config = dict(
    head_dim=64,
    vocab_size=4892,
    norm='rmsnorm',
    norm_place='peri',
    init='uniform',
    init_std_qkv=0.0411,
    warmup_steps=200,
    schedule='wsd',
)
Each number is 128 + 24 x the weight over its row's rms, rounded and kept within 0 to 255. Layers, rows and columns count from 0. Numbers have three digits each. The size before them is the row's rms in percent of the matrix's.

# down: layer 4 MLP down (transposed), 768x192, rms 0.141, rows 471-494, columns 0-191
# gate: layer 4 MLP gate, 768x192, rms 0.149, rows 472-495, columns 0-191
# up: layer 4 MLP up, 768x192, rms 0.151, rows 472-495, columns 0-191
down471 099:110153147161126155154148141126118142160137124108169150127121103124113108119104114120118098121135166066106088151104139128068140124111112112096180110143108141097144079131146138089130139113108120105176139094133126142081126123131096113144141118128120098099136167141100086119117179159156155138129108123151154130113127121118158143120076107094117129106159137156105127141132088109165111116126102131103142094147140096159139140131103147161089188110143117138123073128148141156165119125126105122112159163096146160178096136151135114159111187156162133111128113133127146101125136088155116128
gate472 100:149158126160137112128115162139126158139159075141116136108086131129167127105156161126133094074132096124140127118138121143168151133114154104117099152134153148152148124092137090156154125165131127138129142158181116134121145116161113103126113144128088111124119111085119188099108131093138087175134095125120148112144105168152132107136097115140109145157120078089155130183148129109107139111142183108131147134134153157165124140168109101094132116119124139134170150143137115108085118070143164109161127099133169161155135106174150151100145176132148148104105125132127144143144133125121140107
up472 101:170137180101104124155093147138166154140133121098139144125143158128100119111127131144117121144141158135146161126133152133107119121142114126102123152145144138124090137147132111129167155126128181156119164110076155147200102140110106174099127189136174092140119151123128142158119114100108125173137160099145099109114123089141132150150107115119141087145137101122113100071149183144145172099148127139109166136173106127123155119137109098136137147090141140127102159143117130131167127147124114169093086136130104134115167127153120108105163141140152067121105125110155121118127138116081107120
down472 098:154116109105092158117162096135137126118118131149110122157151116139149150153120098114158126144141148130122068092109110158098123135100160142171149120075138135152125059162153143122090098148122086094105115108118123123078163127168161143126144113120086104099146134135055125088182114141116099100175159121105121154145146113147114162081126112138168138127154126137138127176129105140115106107115131121134111110102100084137092075123144143143132153141116123113146100137084148109109116152136121114140170132133117072141108113129123122133106083125079135116133127137130152101123121158126131119
gate473 110:120103099105116146144148134139146124082143075091135100089126178100085162144143118138098130117106164101124125118079120127097122138151131149136106135161147148148139118073131114134136094119064119114147148146088105157132114147126122156159131102086146117135102173143118195156100109155085127150135153141091131107136137123104166122140124184146130118148128119154129151120080173127110119123087122130141125151161110129155154141141143114151172081162139075078143142109149107119151126134122075139118122104132122127121137109102145132138146070106147124135131141103129129147108100093130106111
up473 099:105119157092111123117125145094144128147180100159191113106173114114152075095117157164115119154141142086113129137147097135213120135131135099120087135123088169129127151169171124141116128126118146135166125143107133097135127100118191121124120136120136132108153136127138061159114131116129131097129091087156149089174102159122077117104137142119100155128142142114149147120129096134123110110112112100150159139147149162094149144139109118108120155139131138127122097163107141125136144151122126093131119122131145094137136128172175157079140142129095143118092157104126126105135121148111091128
down473 105:124140138111134127110132115109129111113135162158098072155100102109119119119092077134178109119129130129124153156136091156109108135120130161155111123126190111101155080130101067165117144139121130126145139097121092140134112164172104164144112115171133135134098105152120154121113155153164146083099144144099157162165133119099142100152105136102114121151157052129091136116146098131153138136124099159144178125130143152083154142136150130150121113122088177097143110153159107112103137167142148109114134130155174124146114138117109160153150125155116128122137113139110157128137088142095139138
gate474 099:114130145163100130142118108130113124126144109128150095158097128073153124064127172145136134128111078123091136155155156074129127101152083129129111141101156062074127119118147134141118110107129160164152077110107166093120087165110120181149121084092134159147106107125115169124132126127087103111123114123112181125132116114108103153124122123125165120117140143124168149136137133129128120139130098088094111119155099120128106144135109144123121178110124136106143129118150101126129123116126139140093143113142086114137137133135094162122133080101097117140140177164128142097145109174155174124
up474 103:153139115092144104099159189104105133142143137125102148163134147161136149089114140126102133112142141101133069161101103138139106143142106157102116136113100138123155114122172148111125170107101128139132121123108119119089146109125130153126152102098139104141130167118128164102130156101125119167132192125102151146106144086140110138127135175157163081129144170140118110097127128169157111148122135132116125168157126097101109122095102125125140115152097160131121100125134138154157120118115167116104119110130119141176124150173127109103108101075174102154129201118127160102116156087160142112
down474 099:100113158145085135147053131152130120148093128170150103107138137118146169168143152148129109127142138152140189100116127152184149128112164131116101109108156147128093074144117137134128145149140130103157172146152107122161107136123095107130107088140131138122117117170135117164140161153116140151142081110132142120119114107104160149111130156083103126132122113133093105127127111083096160125139128110126158113131128104146128101141104147102104116104138122166118121180091138111095135100157169136124144131160113136124104138120124146195160158169106178146138091122137131115137124122064144115
gate475 111:109099114099143114159113155117082118129103127104105120108124142122157104105134118125114147073089140119111121123134075148123135084148157132120121096154111131113142152138134098078153151099100123174097140112122131137186114163121158137097111144090171148143139123108145119120156160104144138147098105119137124098091158116112187136163110153144087156139129113104128101118123128127135143164143181114117136100109146086082149104129083158115176147099143139092156100124139165140132089117134100087129141136089144091099119169100110157102109127138106122124086126114111109148089168125134137118
up475 113:146132117119102155131109132148193115093105103119111132159104063151138124113110164137129136163125120174123157128117139095103118162104130128080145141111147081123110155072141164162107147148140150138172132158137127113096089138152138098144127128185143105096155142165122152145118104120120122117122163093122140157118129125143077156088132128115132123106146132152152165120125154150102116082139112131145175128156157149109103120128169135157128103107101143162098130105129128090137175134140150172106087131149084120156117113105121114145151137124118133090140155104126164158145106138092124085
down475 115:122141142158141162158121138102064090122088159105177102153139158130141144147138120158153170120119153141101122131100133082112145154164120118134131109120132069117092131098102138087152134121169137132131143120122154157095125090112120133108123122181135127121107144150039142117139135142147117150108137113117099095148117110150171115152145134111130081141143136133118130128082100097171124160106066097141098101101067085140132128145124145150079117126128141116116138138119146115132136131138104140159164098124141124134149099137095120108139080101124103098127097114125117151132132109109151154
gate476 107:141149149121085159100069124108167120154109102139084134143104130113142102153107086130078163090122056126122133145137099140151149126112105118143180147151158123143150138185097113091086149136121108110090155169127122110142132078147104112091143082102134149119139181107135119124117126133122136128092131097144087146140149151113160151112140135159144116133136133131142080127108151095144124140157126140102110108159140127151101108159146151106103161141126164130111167145132131123135105164116127099098150120123155127118135113124162113117122151165101145137147117088103066122162101119144155103
up476 110:127117108174160152135124119147148164100130124110151074125155126124107141128155130118132107090142161139131102124086139125104128145166097123125171124108159148117145152153153100143134124065130149150119136134120128155101144099110164164151114112142121121149105122122095164096165124137081120129123121150140098129148161103169137147127161109164097134122116163125125150131113102162151148109138141127108073146121149138108123128139132105140083102088123149102068143119114157159176169147119166142131121103148147178080144107107171082117091100111116152090158103111117145127145100129128188139
down476 100:108167119075123157091142121098134144153173097105104155132115119139129108135139096150132144145127084113160105110158134156172111102136098123171161159147092140162139129122096157129117151162099102118140135162141118119166113129142143101095158157130127115174139148186151070091095113123137132149085149097116101105155134173134159113125129158125185140112147096145148097128164141084113113120141131135127117127126108149162113152140138152131142195139120117125142165114147152131128106130108117132135107132102124121143124140171113132122157172196162158155155112101143126123117123106149117092
gate477 101:165149156102132187127115094124164121119153105097142105104134096128135138143177137119116123122174160088103113134135116139154122116113115185126081157094105163121112103132132143159161144075112153152112137115186152154123142154165124122137120163175137087100113164123133131103116160167125111121089107186153149128113109149129104145130119121133081128144174129178152085158128133128093123130153159194161116101097155112103153119141115109134130145138131109131108148104160134145123154138135082123113148146135123128142108147117148110108144123106145153120121120137147150122157183124085131137
up477 094:107145124139147117166136113132113128159097114153138134163128164105154144105135110116117095088134101146154143118154103083160138076117199130150110101149183135103140126132063101128116116178144116125104081144094139098117126125107116105110150129118131131117159092072130143126136101103090116167141130109095179149106116111135148124135125137121123154133168140108122127106092099113114109130122144096110123089130103130124116152080135126114112188127120138121116106124110129132138083151182109110143086135144150104152124136197077149151143136111100114150133137156111131135101127135090107098
down477 097:147115127066127169131119092117182136131143116165178080097161096134120093121135148132102167157162149125124119099129135147133118142149137127146151151103105116138164159137119140150178143115118151143127146122137123142119134082125130131178105166116142087151117171123141121145114151137144091107128103138165144101182163140142094135129120148108114130139145127181140119153098110142107160143144167176148155147108124093080115091131157118140129112132141122135092162100144154144078125085151127134116166125145138105086142134107112164104185177157151132164120145104120139126157119120133140133
gate478 100:142103129137081117140154143163113095124121119132128139159098113107129123135166109144118165101134087114133109125121143118113148132115110135126169151109131154104123105106128144121079168122138146150145142123155150190119105161125089129129155099123139150084154125140125097076153129166133117089141122076113073129149119117138176106081109137117125107083137136103130153105123121180107157139156120086125117145120131140074117132138147123132110096104050152127157109114154137128157155135100123150118128150112136157180128160154110157175110149127060132092140136136105138152115089127115113140
up478 101:123138106109136074110108099127145120143106137155104136124135109113099119116093145094146151089095144142130125119139138160124093137143163090120140144161160113143147130203117132099112102121140133172133125128127131151105154086139152130128169108163129129113142153137103101113094119145127116107097145095140124147098168104111123129130151136128139096148093144113165135189125160080075124167133127109163150167113121148164124131119109121139127153162149064072153169095112126132133151127098133111096094150163130132112089156116137132137142126170122138158177099138185136127156094128105118124
down478 102:102099098121118148118137116092105139108125142122150116081112106120135143134097107121119143127124089172116124117109132088109164135127106136140114125138056160126123136114193108162172124166120110144140115110107108125128094121121107167151113130126134136168130076158067130131151151144116135127138130128128146102154112141161159123111099127092105138129107139128077122110135087159179077108126171156139134097161144117158128167135139136118143153093123131127119177147135124125141130171116137117138142121071082107137135064122114157146118170126132172113120127147123157168123163086162131100
gate479 109:142142167107173106142085113145135090125120099108140134154120128114098153099103146114114079092137135138132141116144079113126080120136152148152108103121164183085163157112145116096125112118120129142158132121122169179127156140137147148138098096122115116073142140096152134123150176097153114110137153126099164142095148172165137101112123130109108107110165114156128125105134182095159113126107135169135116141134103122132103061153104105126124138124144169130101161123158128104103159114148144177076154096117117143145096129165121151125129113105143115131121134151125134093101113124095102150
up479 094:126141135150115123143153117116123131111160147143128154139149130125154131127120110145142172128112113145150107104121165139112119151096133101093142167132100083144076129140151138146108152164106109093120116150136139124104117173171170103129144136168114175172112136190146122119135131121095118179152116137155121114111147113146154116198097093164133145115114160127148109144137110108129134130115125133110119134152131103118149190125110121108140141144103097128125106164120133158153134096139083069122131149143158093122125128115148151127147154189052175098131132103134135124153185118121153102
down479 097:134123137144165088127103127117131083116108098127112143142149134113080148123108148114106120141140104107093132167134107146164106091147143156107100124109152181145197117122156116145136130083135095143097112119125139163178126128121132122111112121144096107129136110124091150174167148140139084106171164115092156159082152156138105089135131156123148110132159134164131137114079119154136088176132111132166151154130128172152116111148127129135153109132105118134159158128118097121112138114147130156101130134109161128151132107132156126133115096103143103099090167159168169124108078116084138154
gate480 106:150158124097176144123139134145120143143134131164114160104140080109103125147101143163162091134149139114158154124108112106096133108124096124163118142142116122161115116119122114100120178132096116112144148136102142135133108150121163120132106171113127199111122169152129112165183130113152103149129145136138118135099153146130135102132120142107198158129102127127094122151154165143106159162103145131169152092139140109103114133144134113129174188128158184129139160122126115166113124130135074108141156144087105143136140094136123154103169169135106133102142114150158087115139114106110135179
up480 104:105094100097157152095159124146159126107103110145116124139148132119100139142109131131108116137129157168088107127114098104093132106163146131075142156134144163111140100128138184129129115148127122120153145117154125147123129144097110136108074147139136144113106139093145163180112118177127110136132146162130127161137094148167097135142161098155193112114126122161125151136144123155118119114153152099165144088177156116154138130155170075143115126131134122137147131132087093153135178114108107136102173086076109140120136105146125166129180134119100140125127105132118130100111085094088126123
down480 089:135142131140118123118096152074112166111148152127131105113118121150109142090132144147103100124116131076134129099105136165114099151115122130144088141153145121120164166134122145157132111080102126162141103133144122113174096110127128124148173093130133100108116158187169130069107130103143143183114113097114144095105134138109148154140116145107089135115130150113133146110081118085118127158115072103121150155089107106125109140121119099131121128121083096144082095135141163074104115118146113117128070098114142147152161139147110076150153099114146110134118120120125155168159131162134128151
gate481 114:139123156143115132144098121081097090139152133171195122135114165100117138128087124142122126142068133080117143180120149119129099097106128132112120153150131139122129141124110125124149136128140118142109132094139136142102133087112083099169100120153141126143180098126152152174164144114119123164172090086125128123099127188103168109120089110133148140114126142108129117063121135171125148134099080158143124113142099134095152124173119171135139108176121140164127147137136123130161128128129138117132099109120098096098150108127131132139141108078130123117131119133147156174103137088084149131
up481 110:112130119132107161154144164154167141089127119129087144153147104137121139113106103120135142105112117143105079112160114131166103149135139119108142107153118114137141129141145107178091090133117155124135100165177180173149116151103129146132197153138111118139086171131072074056127145128082082097081104125126110095174151139139124088093124138134092130122133112130156160102109147097127120141133177117122095114153134136128114126104112117158147120105149122121137090123146119137126115142139071127128160154139145119168146138156120149137109124175131130131144154123134131114126100119128093108
down481 108:140129157165120119122100110106094085106141103164150110129089189151098126123130133132108147121093132088129141146105137136123139083136141135140102152146130105086122134114094130086169165111130120147155112100111076118103130064117090116141078097114127138109175089124171159193124128136156149159184122094101140155081118138105152138162104109091165134112122130111114114140100121129139148120090071148123138120126126121111151105125115173123130126129150133123139160142126122129137132129138163096110109099091151152087123126109144127149136072105127114116121084115113115156115160112105138136
gate482 095:083120148120118150120141092132124191143126137118130115110142099096133087116108172143148142141127124103152127113122104099117152122086140144113106158173141116067089138124151142111142113099130127157096133115093164113120169140095118115150109133156135075097153145109136102161143133130174162155128117121084116108162119138133133176100152107154121150125152127111118128115117176134133109154145115173148099169145102128147145124135129138107093073133154152098098165158124107123088085138126146108103174161137140107126099162114134125075158139123146134089133188141154116110128125151166126126
up482 098:139127128142121145144133184109146177123084100107124192116167111104106116114106146121086128091140106090127147170117103125130109144130136119094120106153167151119138153134145157120136132118107107119150126166152094153071101146142150067116169128160123109123126154138071125112152146121133152168138112136149144146134103136147113095161133146137126152146148165132204125127146111134141150106135087114131122125124120103093114115116112077171082117081121109154134093112120099116151160142094110160145161113120141112127132095135121093127083172137148105151103114131133132102142139085118103150
down482 104:110108139100128114150133119151115085126152146194159109101120160127094096161126120153160149128148137144119124144104143159122137122090099109136070176098118134116147131064150150103173131108152135115139132130103123144174160096137115173142123143155185159096105096161128130140134096156122117109164156109116117150120124126089132186082163128146128117113115082142091109145123132153103098113133125107162118142119120092150100132117122136061148091173171122113136099141150136133096134131124143146101153112151132111125113118097116119138145066137134146094135136157119114123123109123089125138
gate483 102:116129114130146120169119100170095137126118116154119103089090114120178138151149129122191144153165089090133143147110121125127133125137126134130145135142143126125118169140159130120138136166144141154190142140088122114112154129149123132125114119118121177169105115166128149126145125112159141178156166166062127125109124086165152166150126112161136157120164127108143106143107152173062142103163119118119140121128139111160157119106136084104134123111118130112119126094120131142151145136072129128138152140135120104153175157136135142130122115158117136097172134141111124113080174112144078173
up483 102:161150123134090108111143153095120145136118108145103118150118162098131113125118112163096144149118109116169147159146147107134143094163079146131150126128134103144171123143162116150135131116150121176149125103106165126048131121172100088128105145116120141105133144155116099124157146154112074105149093136078137118118139127139128127124161101076107109156116146109117168176184135136112087131154165115114149103123128153144162140089169142135127143111116103111104134111136177134107133109143158147122119153099123152071134157149120139119094137131167140156117133112089147152083106104143094124
down483 102:107099144120160157119153127146122080105124153167195109090132095134097107125098117164107105151168122133075068121127158098129093116129116097151134129129096106123091108072106146109128152146130154111099096142145147114173084096162134100149125133126118134103161106132104094135129129137118164123090159126168143137149139122129132134134119139128156090145102136092110113087154135117141111133111125103108156144138093123098124157164098092079096125168160132136115099121140090147180118113158114166118153137127100137084129104117134115108122142158089166123111106144177136130123134126123143117
gate484 098:127128117122133117113124143141158139148142155162153141155125127104114125114142123124129132132149114116099090128124124121079153104098141132140075133141185135100122160134162126093121139122084149121147137107091136096105148140162110152046136166181090148084111148168124144149086134152135071159102107135115131144111104116165116152092126139111149095166177122132126153127128115141102115159139121124112137111087167153112133138123156092107134123093140159131141151106097099120129116110135119183119165122053137104138109108174128176152099124150124117119154136162136106127139128090149120154
up484 101:130125107099132065152107105153118169121176135137124118149097097126103103128118109101131125145104140106111145147123147112084131113108172155125131123128176113140158118143137132069101125136155135104106143114107091152128135090173135136087092135087141146103084135151095123173125120127156107147065110198105135138106113139181137148097111153126172116121100132125119148114143147101147137126130138151102116124151151141102126150180126125100142162137095098141115146067122119155146167113124090143134153154120138133159115115151135136112159165121126124113128147151095116079148172100126119157
down484 098:113144127143127165084116102102125115125112122128102142125132128124119097126127129126110123144111120148156116100095098116159110107133102155171132097114078128157118164089109105163113122142082083111151102164139099127135124136133123101184174135124119122129123108103102130108129111101099173100190167088158129106115149130072127120169103130129082127122095143125132092116097172101127132107129098130162113136125113085163107134122083131137108122139148136135108141154132159130146127165170113151133104120184109135138177171085106091112154094097150140145135095103114144160107138154112159124
gate485 098:100123110089097109121122115140106096137137131103112158119123134152111180133121124130131141125151125134161139147127142093108149123154140123116141155158156121137118108144165157113107151085109162099157133131097135124145128161081161148117102113152139137103097140138154078116181092167151128089124152141124134135117124118111105150182144126118163112141120085183122152103133129138104142116157140101108144127116139147133165133134105076142153077144140152139127147124115101130145137132120122111142086125114133119078146114132074101105091077194109153133112127093130105151084083178118081167
up485 096:140084115108137115086119143115161102167142112127177127097127094117157150108159107139145169099105106133139141101103136147124131149122142129124121118136102124125147129160138132129115117086146158093170150121112133131140169124101137151076134119136120110059131143159154123148125133131186077115134094122138166126137123122108113175152146095167088106149149091149127125127124186144097087154142162143117105120097135166167125152133116118134171110099131083136147129156099129155180178077099148063101126163132151149143150099131142116132136147137122127139125120145121119150107121130141094109
down485 104:133085106115180144123102134108112132160141167103127162140173105142158140138140132160160094160157116139180172131116090147102151109143145139113117135111155141131096139139086135127115160110118099128152107129107126097147127109164096123144154134122105139169143163125143078117142099115134140133125157122176148135142103130158070121122093126120125136120144171129130102131111126099092142142116120093144125201087131090142098144094129161149193111126116157115155198136132123145136113159070113176129138151112151132159131133086121136138112149108109122118147117164105128120136136124110094133
gate486 101:111158137150140110141143163111154142144097139181116118143172090136111165132111203134110102124168127136120147161154119110137142113091135108154157105114088098157165115123126128119168097125128088136143108134159170129137162106090089120176137108106168127142152136132131116113132159129129138149193127111115145124139091101144119083162090154148114109113164113136116107091093161163136097112148081144103129132172060121124109155136125109131100154137113099117179118166153129120086166132147138118133117141124127142116125103119140141168142110135124122154128116135113117131098123097092094126
up486 100:140095132152133158134158136089112120108129167151119087153188167150129140067130128168145114152101126133143115124141135113083137115140134134118139118104107101134140120130148079172134150078115151095144121156104156116133137133136157104131169124127133132135185139135085187142110133096110128136091160151100108111135135126145129111163110167131143152108117153141126128135142156132098109127130110149132124122112104138101114099102103109105132160168105112123140146095105115156083149122118161184177117169121139181138170147093147135108099146137113127140096118115158098117161187122130148076
down486 106:126116126084099119115152099127139114153156093093130169113109110133142139153081144126154120124132127142137103114153123111161080140103128117123130144115138155126147138128152162174168110116124120118142146102144095138140144103108123134105143136148147110120100104193136126103148111110133126083174136104160126141150089087060154167130156098161074172149133124093137138149108115177164107148098151126137126165066139105160160113172138148102150113119157104150129164111152133108156121144130116110093146117100164093163126108141164113161137169139116136110139091112112156149109118096134125123
gate487 104:144109102109141111108096166110110154094082106098106156156163094133156125126118146102170119097137118145112145179122191156142109089126105124123116108184138136122121151128158097123094141168155146088157146144145156128136129162160133144111166090119080153112079163130086096141134080172142147074118130116134104154131087133138092138138138114136121119132114158117133069138118145124143104112130122116112129153167108102165135131130131125161097125138094145144130133120149149123136161152130104109138096080154146124144107126130103120156124096084121125134104171124170094136123162115137118101
up487 105:121147142150140141127150125130118111169145131189110103103166163122129096130131088161114115117108167107156119139100089096113094144159132103103122118089128103189105158087095120107118140100107128124093132124137111081074140141116094137105130107133113111150112136160149147190129141128138161161114089117170146117152120169126192141159125134135104102153094146144112147119109136163127114124137153111147129113114141139093138118088127130164111154149138122114130118154098129093102100093115160136166148120090095120117079166098123099140153125152154103166076125136126134167108129121121145120
down487 099:153129076135119128103112157095148147125147088092160152095115079136142126104171149101105119131175096155087107104121135160113127128097139121123092092106143141122140113129144115102111125176184128114153148132112142139148172146120143128115129123137169163129132169150149087083143131161130141124128139118139083113129125110120116111154126132156166179098119159160121103157134130129139129140150167108128135133088124074167133102133135161113160147139123142132176113107130152141143145141153102145156123139157183136181182113135109137136107118110096123109129183107150097151132122128123121187
gate488 098:152096126112160083136112158126144108137125128121132123123120135158165094171132128143137097165176104144126151103124144148127132087107127150143110113129104140169099107106118110133129153156139096094121206101124187166126187140135126156130111105101070152085147117163127115108145130139120116118145137128106142095127122144156130121149113123132136158130112145173122118109137146145127147126138121130109065144110070134130177151129132138131194122131100153128156153115105174130147092104085102095115114107183113151106156088144135129117143092138089121135101144126131132142128147121092087131
up488 108:112108094128078174150140140151134161152113133150121122081134124118106128100148143154095141111074108150135132132134132103096131167129121122104145168131165138121118104177085142155138128124175116130140095124158100134129138103152125118086164114137164132164087113137096157106095129157115154096120142132144125144148088153130095126125174167130110115101133130096153139173101130138122122146107149127092159127132130139136090078159128148099117158152173074088134080109108077133139137092145142147139104170095146116071135175116183129126111133109129120119137110128116121141120136113144159117
down488 097:154102150101134099121101112092120133122176110135121097178140144146176129148112134084144114130161138096144119106151125143112152128114132136165126121141121106116122098137155120124122138130101135133108156104106128156124130191097104125165102129129090101122120126136152079148176119124145117173131105123106078064156114148130110160153074100157144185150109146182112135095156153105130128120167124128140088117122118192138167169115133143115142108131121154147113167117129151091125139149157143124149115107149085136126135105099080111110131123136117153127120165114097140104124123118081092152
gate489 101:141173125149120146118109142158079090137103169165169116141097087125086133140093125106092107127136161130133136177128159161120164128100162131145136109121084106123100135078109130110116091118161135127103182129140154088110157105130113121135112150160115098113135100139113146154143128118122118108129163094105110144119093117146176072117118153104176115091136094131082125097117129142156138122140097165142088099093106171154138142187142143138093173120129106128119132113105144137108143143130118095123137165134107134143120104126110111132129132077136159114134151117123110127109082123097098116
up489 103:118119152162128116135181098138122123116147128112141158149128150151121156123145112135112141105163108150108126090132126136091099136156163119094119092117148147124120095118090144133167112134103160121120162133132115115123160121110134141115100175124174167170121125107114155121126123156079171125108155118122058136102109100127137143153131151151139134152124104163123150166134085148133164111115151081122127112099150144117166112142095133073104099136139099105135123150118122160115099121093118124141111114124124129101142138148121102182119140152168072129109079143173133065074136085115126151
down489 089:167116126104154142095112150148135143149117132137141125111109089098106126116089150093127107143121116097097093123112137133130152141111119102169144140139103120071123152119131116117091138135120134145148133152130169120125115110144110121141113125139100080099145117140100099162111126152153084161161088107120139163161128167071124118151141166079137136109140100073138093128107110143098094117098068178121129143155067087143127111138168116155145172117116128137114137082105119094135155139139145098099161145131153142115129142155085126089138108108133157104092143117125115172165099121147124120
gate490 100:154157118148121120123112136134151099120138123134080163112128164159116085182128147137115121125136146139098108131135122106133158119094152100142128133188155152127091107147101061188114156120083075119126165160122139114106150098131156111134102116153148119119154144186168099141116141121129130099124140152117148138142126130147169072125142125096088169124179133120126132129122118130123141174127145158148073137146145127104138137159152128101147130129103099133136114117120098175151175156098159120111146139158097145137118129109132103132115133121127106083143145122136079160116160102109090146
up490 103:124163124081128124131112178125112127096132154134115102136106130158133132126105131133133186097134133150121137191124152124151130128114146160135102167121127149142074115083127108121134142092175109121161132096100101112156103052145119086137127166154142163110148131151110119110109103133137104145177161149108119128129097104099151119112143116141112094109170120138158110141148156119111143132120142133164112162141102057118154111157096116131128116127088133117121121142122134120153159150090096146114131167118111097147097148114124136146085124129172096088136067128163126118126152130080124149
down490 096:157131090117178141130087121149129108155149116109145132136097094140123132159122093121120130164144148078104125121134108120142121106184119151141112150170161117171125084131140139156102155166119133114134128100183138107145140150154096163130135142128145099131111122105084154140124118100154116163086087082144174125125131156171082117138140103119121105132162119115120126142125118115144151143137106131110156102136135154125152118067143123150098057074144148147143157147115131120096107147116110122112158103141113128119131125098087166160153160129147130124177160121130175113134145148172099132
gate491 098:123150145118148109112114120136173177088109091118137121129169156100141145142128082103101131091122117113144110155165162182085078175152095151089150149125159106118146111127135089125170121098116125105119143165117155137124105094102108140115136101142177132116106189128134196111177092108131147067144117116094088119146114151144105146128140107137126121105148130129131139140160111102128119086095111119176115110135176124171097121124135106159132142105102134121120125088161127106122146146135118100113135117117156119169154113122135109143116140115102132140135105131116146109094116133149156160
up491 094:167130116101129130149160165106091102129123166127116151107129091090124105129129162177125094141102117119141124139134104132169094114155129136181117130110120156181114101135109152123128127127150121084122111083171138139128178139120119129150133158107148140149128080112095129123109146112148128171133111147118107124104104131098165111129074117134136130136185147145137080119082141115073114118107163086120138153138097111158138178120133123119133134176111119123168144165067152132119089119129093134156166147173139145144163155129129121121132128102145129142127147133118104149113125122077139077
down491 096:113147108168111127113096105196164177124101129119116090180114156127092139134143083097111176113149165090136082117148110120076153139138146127099126103118134103105154118141109129107169132130088140128156171165128151128123094135093138122127137095182133136156097167112113155100158106126144141118105104135138117130105110138115130147137149158135096131140105110107154191115151121102122097128156130090154106084094158150161125131116147138115113131138102138114090137129173141116103150125116149121120090110127137117109074115117104139156168125129128160181118107146166141130122138103135110109
gate492 097:156137145116122115144149136155137148136114101102095201096148108110139152114146161108135107132106059093112111080141131124136110117144137117117163104122092124128153154121195129138148151082167150133114133146152131146127125160170121153129137114181172121086124109098113132122143116114130118099118123161131103155112108110164108152072133158139110079149142107146081133151140150147158124134131129146134133125124115146153104123109125129087177134167164122103130200119130075133111144094133109121112154130158142135112106098151136151145149117109136107104157106148121136169159168141128118089
up492 102:111111140159118134120164110121098158143129143070111110163144105127186134117143105128159111155147080187084108088136161085112107093130088101138132150125131162098123114125114119123112093106077134137132184122109141185112125131128132111121119120162165097129118143070150122119127119129080116099108115116146136110132156118145119140101150148118174101107123112121129170140125124076115153104111130175106126156096151127136163140171143127103112110149152125135054123113130160138130095122120110141109130138131102164084127128125110104088087097134126152125093149122167133120149137125127157127
down492 092:120136107117126125136086121146168104124120136138139119115127134119123123103137120120078154103134170099160176176131092135138125123133193138084114103162115122124115162135137115124153100138146149132119095101143100058070137143108145106136125160107082114115116121148113116161118118107165149167134136124152143170115121115099124144141097095137092127153140121157123111121091136122145081130132100111091094122166094118128110097103123088143116129086112158099137057134140083160122171167122125117131144148087131099140147152156187142131145146083121117096132125142124114157104140138114107145
gate493 101:103123129119140130116177175156152131129152103142151136156114105115158158150128145156091143125146132159139111144137138116102171136089127136123108154164106148145160126100121177101127127141117132152097143154123152139118125122093142114118141170137077130142103165159093132106156134090100110154119139138146089094143136146160147110072147153135170171122122138133129092138139130149143132121099161124133056169102133166136094176076097143141096131097158116139143142113095108087102145129100187146122130132084128127133131119108128126141166120141080100116155158164116115135163131146166134109
up493 096:129105137115176152127097097123140087137142142105093124144093154134130118134096180128139148159139091147128140165167112152111117113178138145133114148129150123152155123081099159123145103171160117156092164147129105160157088094145141086142158178126097160086137099108104150162108139148121117157132133107128166119188100112106112095117125143123156103149084146117132150122123109171134093127104127157124170118131090104068141118158122115094104093133152130143139122175103117119107121107106119128141134078127131113126107136129122141094142136128124132110128122156134082072144140100100146131
down493 094:075131082127060110125152121170110150141153139121144155127141097123153144125141116125117107095102109086079118131122148105163150116095083118141148155164127135111092138125121115150097131104115102174188121100073120142113138172151150136128125079129143131135133109133207113103092134098122152124120120108123085111112142132156114098136123101153109133136126114168134116115119172118137113165138127129121083152134140082148125139151140139151119115130152111097149161107116138144135128142119120144094155160096121111122176138125091100116126137121170155082124107120149131174092119098110122083
gate494 101:124103109103113147124154153117095079139135150104111134146130138141121071112098121153134163112169153125128097131188134132108121134130121153164080104129120122121153142120127122126122105145127125117142094109121149109152144133094089115120109127145089108090169100126075156174079161168112132107142163113102117147138088143139109128136116113102144164077092124110170118100136093150127100099130108139105124103114108120141130104090101147162147133142143121093172135179100072149102114166135139117113093119165136143110146171141096112105128123167140094176095126121090113124152160134136128116
up494 096:111156125111127125111142201185151118119169152112123082139110136144148123120158129147136122164127145132144103158127091089144102132123166156106107166142113123148132165101164144123125146142098135100127129145125110158145108144142164098124134113108125084193149133088146124137132138131141133167131147119112110129148154143136154152140128096161183143070096150140110129099083122106127118138135123114093098114122089134117139143119065150133157104147154136154121169095127162161098120124121160134103146114168167115124134142150111163122092123127121163110148139095109114106149146110107201152
down494 100:107104188109129116159148149123134142142180112135121195120087134146132124137132165103100057105138155139133130089104107090145135135122120082104165121160106112095156102150120086134137139092105125096118149166148149145119089124148124135146174129148146157130137124107157101159126127149127139129128144136146157147134090110106155150128076138117167106161149114191116173141110085173117113107148153117167118096103197117123106090155140159114082137123128137119108120154134115123159122122120125146139152122114111115131113118158183109121108144108121136115147145142121123092110116132139131157
gate495 104:146135157136100111128132113124110129132144130128146151164080053119145175130127092127136126120114110140119126091112124122084120103156102127162162105135124065113105131093110154127159143094170108118096106093125136147131179163116113151130134165139142149085100128157099149136106084123113135091151135106114142124103159084132109090143115142143130149139136129133115130154144120096120108142111091135144170182147131153127106168126115134131105121162121079069156084098122113127106127110148126129131151111155138143125203085106103130166117113097139091149110126098147093097124138145145135133
up495 106:135147100109098124163123145135104123129132124143157104130123138088127132177165138137129143135166133120128141138165171107083127085143168169098144169136158093164104122131153147118141149074125101119128110147151123146121139143136135164162172109134087100123162138089119156108151128145126153104119114116167142121144089111099147148136105146121087114134164133151111157090170132112108142108108126121136083156147107141123094140105129098100152150103111108110109170141124107118136149115167131168119094148116161111142167133137151129110134161187158209122172145136156135169139145104136151124